Each number is 50 + 12 x the weight over its row's rms, rounded and kept within 0 to 99. Layers, rows and columns count from 0. The size before them is the row's rms in percent of the matrix's.

# o: layer 3 attention output (transposed), 512x512, rms 0.343, rows 133-145, columns 128-255
# v: layer 3 attention value, 512x512, rms 0.0919, rows 134-145, columns 128-255
o133 098:41 41 25 40 32 47 53 58 64 43 55 67 70 50 18 59 57 67 36 57 51 44 55 47 52 56 44 42 60 33 51 42 78 24 49 75 60 54 45 35 62 47 53 50 59 60 55 60 36 51 54 34 62 49 25 54 52 45 53 46 31 44 44 72 42 52 46 33 85 34 62 65 51 70 55 51 55 48 64 46 61 36 42 46 60 50 37 51 48 36 43 50 52 54 34 71 43 35 47 39 42 41 66 29 46 67 27 35 44 60 47 43 63 34 56 44 47 46 52 23 41 35 52 43 67 56 63 50
v134 100:50 45 49 61 54 41 47 50 48 59 55 37 35 36 42 51 55 58 49 54 31 33 60 82 45 49 37 36 80 50 60 49 31 58 48 33 26 61 59 51 57 50 53 37 48 57 53 26 51 58 64 35 59 42 45 46 48 64 47 63 62 42 42 38 34 36 64 43 67 57 37 45 75 66 43 33 48 54 64 35 75 43 51 50 54 58 57 45 69 41 60 48 69 48 56 63 61 56 47 71 53 31 40 44 42 41 27 42 33 37 47 47 68 55 49 52 54 52 55 42 53 48 55 42 47 47 58 57
o134 103:49 59 52 42 38 47 32 71 69 54 54 38 45 53 54 46 52 33 65 41 52 41 23 46 53 32 37 46 60 55 54 47 50 50 48 45 49 56 61 46 58 57 47 54 40 44 43 62 56 54 56 29 36 43 46 47 49 43 50 46 65 78 70 51 71 39 58 37 67 51 46 61 56 50 64 49 62 50 56 44 54 51 60 54 30 48 53 38 59 41 47 35 58 53 48 39 61 42 43 57 65 62 60 60 40 60 50 52 43 54 41 65 53 70 53 71 68 36 50 35 76 53 46 53 33 41 61 69
v135 099:55 32 45 34 61 47 46 75 67 33 43 61 46 46 81 62 52 61 33 52 41 66 35 53 52 49 52 48 41 40 54 51 42 55 44 44 54 45 73 38 67 53 66 52 42 52 36 50 38 47 73 43 52 47 49 58 43 53 46 41 43 56 53 68 62 18 33 36 31 55 56 52 68 36 49 26 62 34 62 43 35 44 58 46 61 53 51 70 35 48 35 43 55 65 63 43 60 36 45 55 71 48 54 53 62 62 67 58 44 72 51 56 64 62 38 34 68 48 27 43 59 48 61 30 59 39 66 59
o135 100:49 38 51 32 66 42 45 51 39 52 58 54 62 56 33 56 37 64 48 56 39 40 33 53 52 58 46 61 60 51 63 54 44 38 37 36 62 55 72 47 46 61 58 45 26 44 42 68 48 48 52 57 63 56 53 51 54 57 74 23 47 39 64 37 36 62 31 33 57 71 50 44 33 28 68 43 60 41 65 46 49 36 41 63 31 57 45 72 48 50 32 47 36 46 44 40 51 52 54 41 45 67 35 57 38 29 35 56 56 41 29 57 44 49 70 49 61 43 50 37 58 47 23 53 65 44 35 38
v136 096:41 40 54 72 32 35 41 55 58 31 46 48 56 46 73 48 49 42 62 41 43 58 36 48 48 47 43 63 49 61 40 45 42 50 53 43 35 50 30 65 40 36 37 65 70 76 50 48 49 37 57 63 56 41 46 52 59 55 49 33 60 54 54 44 55 52 42 43 55 41 53 61 60 40 49 30 62 54 42 28 68 50 35 48 41 45 48 25 53 48 47 47 58 39 48 48 44 51 54 61 56 58 53 60 43 42 50 62 32 46 54 48 45 39 45 63 68 55 31 64 45 51 44 64 54 55 58 56
o136 099:32 24 57 49 63 65 41 39 61 51 52 54 38 63 62 60 31 57 49 33 65 62 42 49 75 69 50 46 42 57 40 44 47 42 36 50 45 63 55 63 27 59 58 39 50 57 65 53 43 45 37 47 26 54 63 55 42 54 44 48 52 44 42 59 56 53 63 40 60 78 36 57 40 55 57 15 36 71 23 60 46 55 25 60 25 42 44 46 30 51 29 27 58 32 54 60 43 43 36 56 47 71 52 65 34 47 48 69 57 36 41 56 36 31 56 57 58 63 61 82 60 50 42 55 43 53 37 46
v137 101:68 29 28 52 62 52 51 42 52 54 59 56 51 49 39 65 59 61 44 51 46 51 37 70 58 44 70 51 34 70 58 27 40 52 52 64 50 70 25 47 49 50 65 40 45 28 37 49 46 33 36 76 56 57 44 51 62 61 51 29 50 45 47 44 53 45 26 73 43 64 50 47 49 46 58 49 57 60 46 44 32 60 48 47 53 54 43 52 61 37 51 53 68 52 47 51 75 36 21 58 60 55 84 35 47 48 68 32 35 75 55 48 59 52 39 39 46 32 48 53 60 63 71 69 54 51 74 55
o137 098:42 65 50 72 68 41 60 58 62 59 51 64 32 59 32 60 31 45 51 69 35 44 60 54 41 50 43 44 51 45 57 69 38 33 45 38 68 57 54 40 55 66 33 27 50 51 62 38 42 55 43 64 44 56 45 60 47 57 40 55 28 68 46 44 42 54 61 38 64 24 39 64 57 38 34 68 39 50 39 56 72 60 55 65 53 38 20 42 56 46 76 48 55 54 54 54 56 75 62 60 45 70 40 56 56 53 36 62 49 48 23 55 39 53 62 53 47 56 37 42 52 47 59 34 51 51 52 58
v138 098:44 35 51 61 41 56 29 59 64 78 67 55 49 48 67 66 58 63 67 65 40 43 53 57 52 42 61 61 55 49 60 43 49 50 49 61 41 56 35 41 70 56 37 39 53 45 40 43 50 53 62 45 50 33 44 43 39 50 53 46 57 66 50 53 67 41 55 55 39 49 58 63 53 56 45 43 44 32 56 47 46 54 45 39 36 39 52 35 73 31 36 56 58 65 50 90 54 60 44 48 42 57 47 82 40 55 53 40 56 56 40 41 29 31 61 48 40 38 72 29 25 39 65 48 43 63 60 69
o138 101:35 51 64 47 56 67 57 56 80 39 50 53 55 44 60 37 59 55 51 50 62 40 36 42 37 68 58 65 54 44 40 59 62 71 42 58 47 57 48 77 50 68 71 42 54 42 36 33 28 54 45 29 47 73 61 66 37 60 35 51 57 50 41 46 27 56 45 52 54 56 53 48 67 37 50 50 48 56 47 47 39 40 34 54 64 61 35 37 60 38 35 56 49 45 64 63 61 32 50 35 54 57 64 20 56 65 45 46 55 40 50 44 55 31 49 60 43 45 44 59 50 56 58 65 47 52 45 49
v139 099:30 65 42 53 18 70 67 53 49 37 49 46 38 59 46 70 57 48 48 51 74 48 54 61 77 46 32 42 72 74 54 39 52 32 36 25 63 73 44 46 61 65 57 57 46 44 31 76 63 59 60 48 48 66 42 40 32 63 66 47 54 63 30 44 24 41 66 40 67 44 54 48 44 70 48 66 43 62 57 50 48 28 62 42 34 41 68 74 34 32 44 43 61 47 43 63 57 40 50 69 55 51 53 32 37 67 32 54 51 70 43 66 52 47 50 51 51 29 49 51 51 37 36 65 26 52 56 58
o139 105:47 49 59 60 52 44 57 55 77 45 35 60 47 61 38 40 25 51 46 34 49 39 59 29 47 51 48 51 64 44 47 64 45 20 47 44 43 62 43 29 52 57 42 55 26 38 52 45 51 72 38 36 79 57 67 50 88 40 53 52 37 49 51 52 41 38 57 46 37 46 74 57 63 56 52 57 54 25 39 49 38 44 45 32 36 38 37 63 43 37 55 50 46 34 39 57 51 35 24 56 58 56 44 63 68 45 46 46 27 36 53 39 55 52 57 50 41 22 68 71 50 30 65 25 47 81 45 70
v140 105:42 53 38 61 41 40 58 64 40 42 56 56 63 38 46 46 45 57 48 23 31 52 41 46 44 53 37 34 56 47 30 70 70 22 55 62 64 51 70 50 55 51 33 47 33 59 49 57 41 49 41 39 29 53 27 54 65 65 26 45 37 35 42 19 31 50 73 48 38 55 54 50 46 47 58 48 60 54 70 44 33 45 36 48 58 56 43 42 49 31 42 74 45 61 57 42 63 41 51 71 47 38 42 47 44 31 54 73 52 47 56 50 45 41 49 44 54 48 45 63 49 41 45 37 71 40 54 83
o140 103:49 54 50 56 73 44 32 30 56 41 16 41 50 51 52 57 52 33 55 41 37 65 54 37 49 35 21 50 52 57 54 38 24 77 54 61 58 52 52 49 36 37 56 63 53 53 27 32 32 48 66 54 35 65 22 69 56 46 29 73 50 59 58 45 65 58 48 53 45 57 62 51 44 54 60 70 50 35 48 36 41 41 37 40 38 53 35 63 61 52 61 34 48 59 50 42 40 46 49 39 52 61 54 44 12 64 23 54 61 41 28 54 48 30 41 65 38 51 49 43 58 81 61 35 56 63 53 40
v141 106:71 51 53 43 66 56 24 66 38 44 40 67 46 41 54 43 59 50 58 43 54 36 54 42 53 61 38 51 53 44 65 49 50 73 44 57 38 41 62 58 62 63 48 58 38 43 50 36 67 41 22 56 54 63 55 66 49 38 47 48 50 82 55 41 40 73 51 53 46 36 63 67 42 53 40 66 47 44 58 52 62 46 45 48 55 39 61 50 58 27 65 46 40 59 60 52 42 53 47 63 69 55 50 53 28 37 39 40 48 66 55 35 50 50 45 48 54 37 63 53 68 47 52 43 48 43 56 32
o141 101:47 70 32 41 56 34 61 40 35 40 62 33 41 38 45 32 56 46 24 54 71 54 43 38 42 39 36 41 44 54 54 65 43 36 68 49 41 41 43 63 47 42 63 41 39 59 61 57 68 52 52 47 23 62 49 48 66 57 52 33 60 42 40 45 36 72 79 77 46 55 43 65 59 36 48 50 48 40 58 67 44 38 67 40 51 65 78 56 49 44 65 47 56 70 62 53 56 59 15 43 80 54 57 46 78 34 65 56 54 71 38 44 54 31 21 46 53 38 66 54 44 24 44 44 49 53 51 50
v142 096:38 59 44 62 59 52 59 48 54 61 51 41 59 37 46 71 39 36 58 58 59 47 47 50 66 09 54 68 49 59 43 47 45 37 22 67 46 31 64 43 56 63 68 29 46 73 49 41 46 52 44 54 39 59 54 48 46 53 39 39 35 59 48 44 68 56 47 59 17 57 51 72 58 51 28 42 44 71 55 31 48 56 54 70 61 70 50 38 57 52 67 66 50 69 62 44 54 59 27 47 45 33 51 57 36 44 46 53 40 50 44 44 58 33 61 73 46 57 57 41 34 50 60 50 48 26 50 38
o142 100:82 48 66 72 53 43 50 42 42 58 46 61 73 49 42 48 19 46 57 51 47 55 65 24 61 29 24 67 50 67 35 55 31 55 40 38 55 52 40 42 42 56 45 53 29 53 63 48 41 29 43 48 47 53 64 33 44 47 41 65 24 58 50 64 45 54 36 47 43 42 44 43 56 43 60 51 51 56 55 39 51 63 48 50 55 36 86 63 46 39 44 41 43 56 54 48 64 61 60 49 57 62 60 58 52 53 44 38 53 51 61 64 63 50 67 68 40 51 48 54 55 42 61 44 35 51 50 43
v143 098:41 57 75 41 29 16 38 34 46 78 39 73 63 37 37 50 50 55 41 54 49 62 55 71 50 45 52 43 50 45 67 65 59 60 64 26 49 39 44 29 29 59 49 61 41 45 46 25 31 51 63 60 31 52 45 44 53 53 37 54 32 54 51 56 37 48 74 33 54 33 60 48 67 53 49 40 39 53 49 59 44 49 23 72 35 53 34 43 61 56 67 62 39 60 36 42 42 64 26 37 54 37 37 64 46 73 26 49 49 56 63 60 50 53 44 48 59 55 41 81 58 36 45 39 73 62 52 38
o143 099:32 47 43 51 43 38 31 38 54 42 57 39 53 42 48 40 43 61 67 70 66 54 40 43 59 46 37 66 46 39 44 46 43 67 36 71 48 41 37 38 65 51 62 51 62 65 54 53 43 45 57 67 52 45 42 60 71 47 28 40 28 54 43 64 46 51 60 40 45 66 38 46 44 55 60 69 41 54 33 43 50 48 53 35 72 43 45 53 48 60 46 64 57 50 37 50 47 51 58 43 48 39 46 74 55 53 38 36 48 55 41 70 70 52 44 32 47 47 47 73 53 59 62 28 31 44 67 42
v144 102:46 60 50 60 44 44 44 60 45 28 60 57 54 71 60 45 54 65 56 51 46 43 49 56 62 53 58 52 47 46 54 48 56 82 34 56 45 56 54 48 64 40 39 48 68 49 43 65 62 72 45 61 69 50 40 57 58 56 46 27 38 31 67 45 38 31 60 58 32 66 38 29 47 42 55 44 48 50 56 64 53 61 71 48 52 35 42 34 64 50 37 42 63 59 45 68 36 56 38 40 52 43 48 44 20 52 53 42 48 55 54 42 45 60 62 58 62 70 49 31 79 45 60 49 22 56 55 55
o144 099:54 60 52 36 48 36 55 73 68 52 57 42 43 38 45 33 43 49 57 53 52 58 41 45 57 28 37 58 74 58 74 63 28 58 35 43 45 37 41 37 52 42 27 64 39 70 50 54 71 29 38 48 49 31 41 49 63 25 51 38 54 51 54 54 42 32 52 38 56 46 72 62 42 51 42 42 38 42 48 50 58 38 44 50 68 55 44 72 57 54 58 55 47 48 52 48 66 36 50 54 79 25 55 36 40 55 55 65 43 41 53 38 27 46 39 38 46 44 57 48 56 32 33 46 54 52 44 46
v145 105:55 53 55 47 58 57 56 43 60 55 72 69 44 46 54 50 52 53 61 53 48 62 26 46 68 55 42 38 52 69 58 44 26 54 55 42 57 56 53 61 43 56 78 28 45 64 48 72 14 64 49 42 80 46 64 44 71 52 54 53 32 47 60 50 56 49 42 31 59 55 63 61 56 53 52 50 53 46 49 52 55 60 54 44 58 43 47 71 53 43 81 62 42 44 76 54 64 58 58 41 33 52 39 45 27 59 32 45 37 52 56 55 42 61 49 44 59 57 58 62 42 43 64 67 58 55 48 66
o145 106:45 45 47 92 42 64 41 36 47 39 58 51 35 70 43 21 52 39 47 43 62 56 08 45 46 54 56 68 42 42 57 53 49 38 51 43 58 48 55 58 53 60 62 60 25 59 58 48 46 48 48 64 56 49 51 60 70 33 44 44 39 45 33 46 44 52 56 41 51 69 32 43 72 33 42 67 59 62 54 32 53 75 75 63 53 49 43 58 43 49 46 54 54 45 56 53 49 52 40 60 60 76 48 35 50 60 24 32 40 67 29 61 40 48 45 65 65 30 40 82 51 34 65 71 39 43 91 39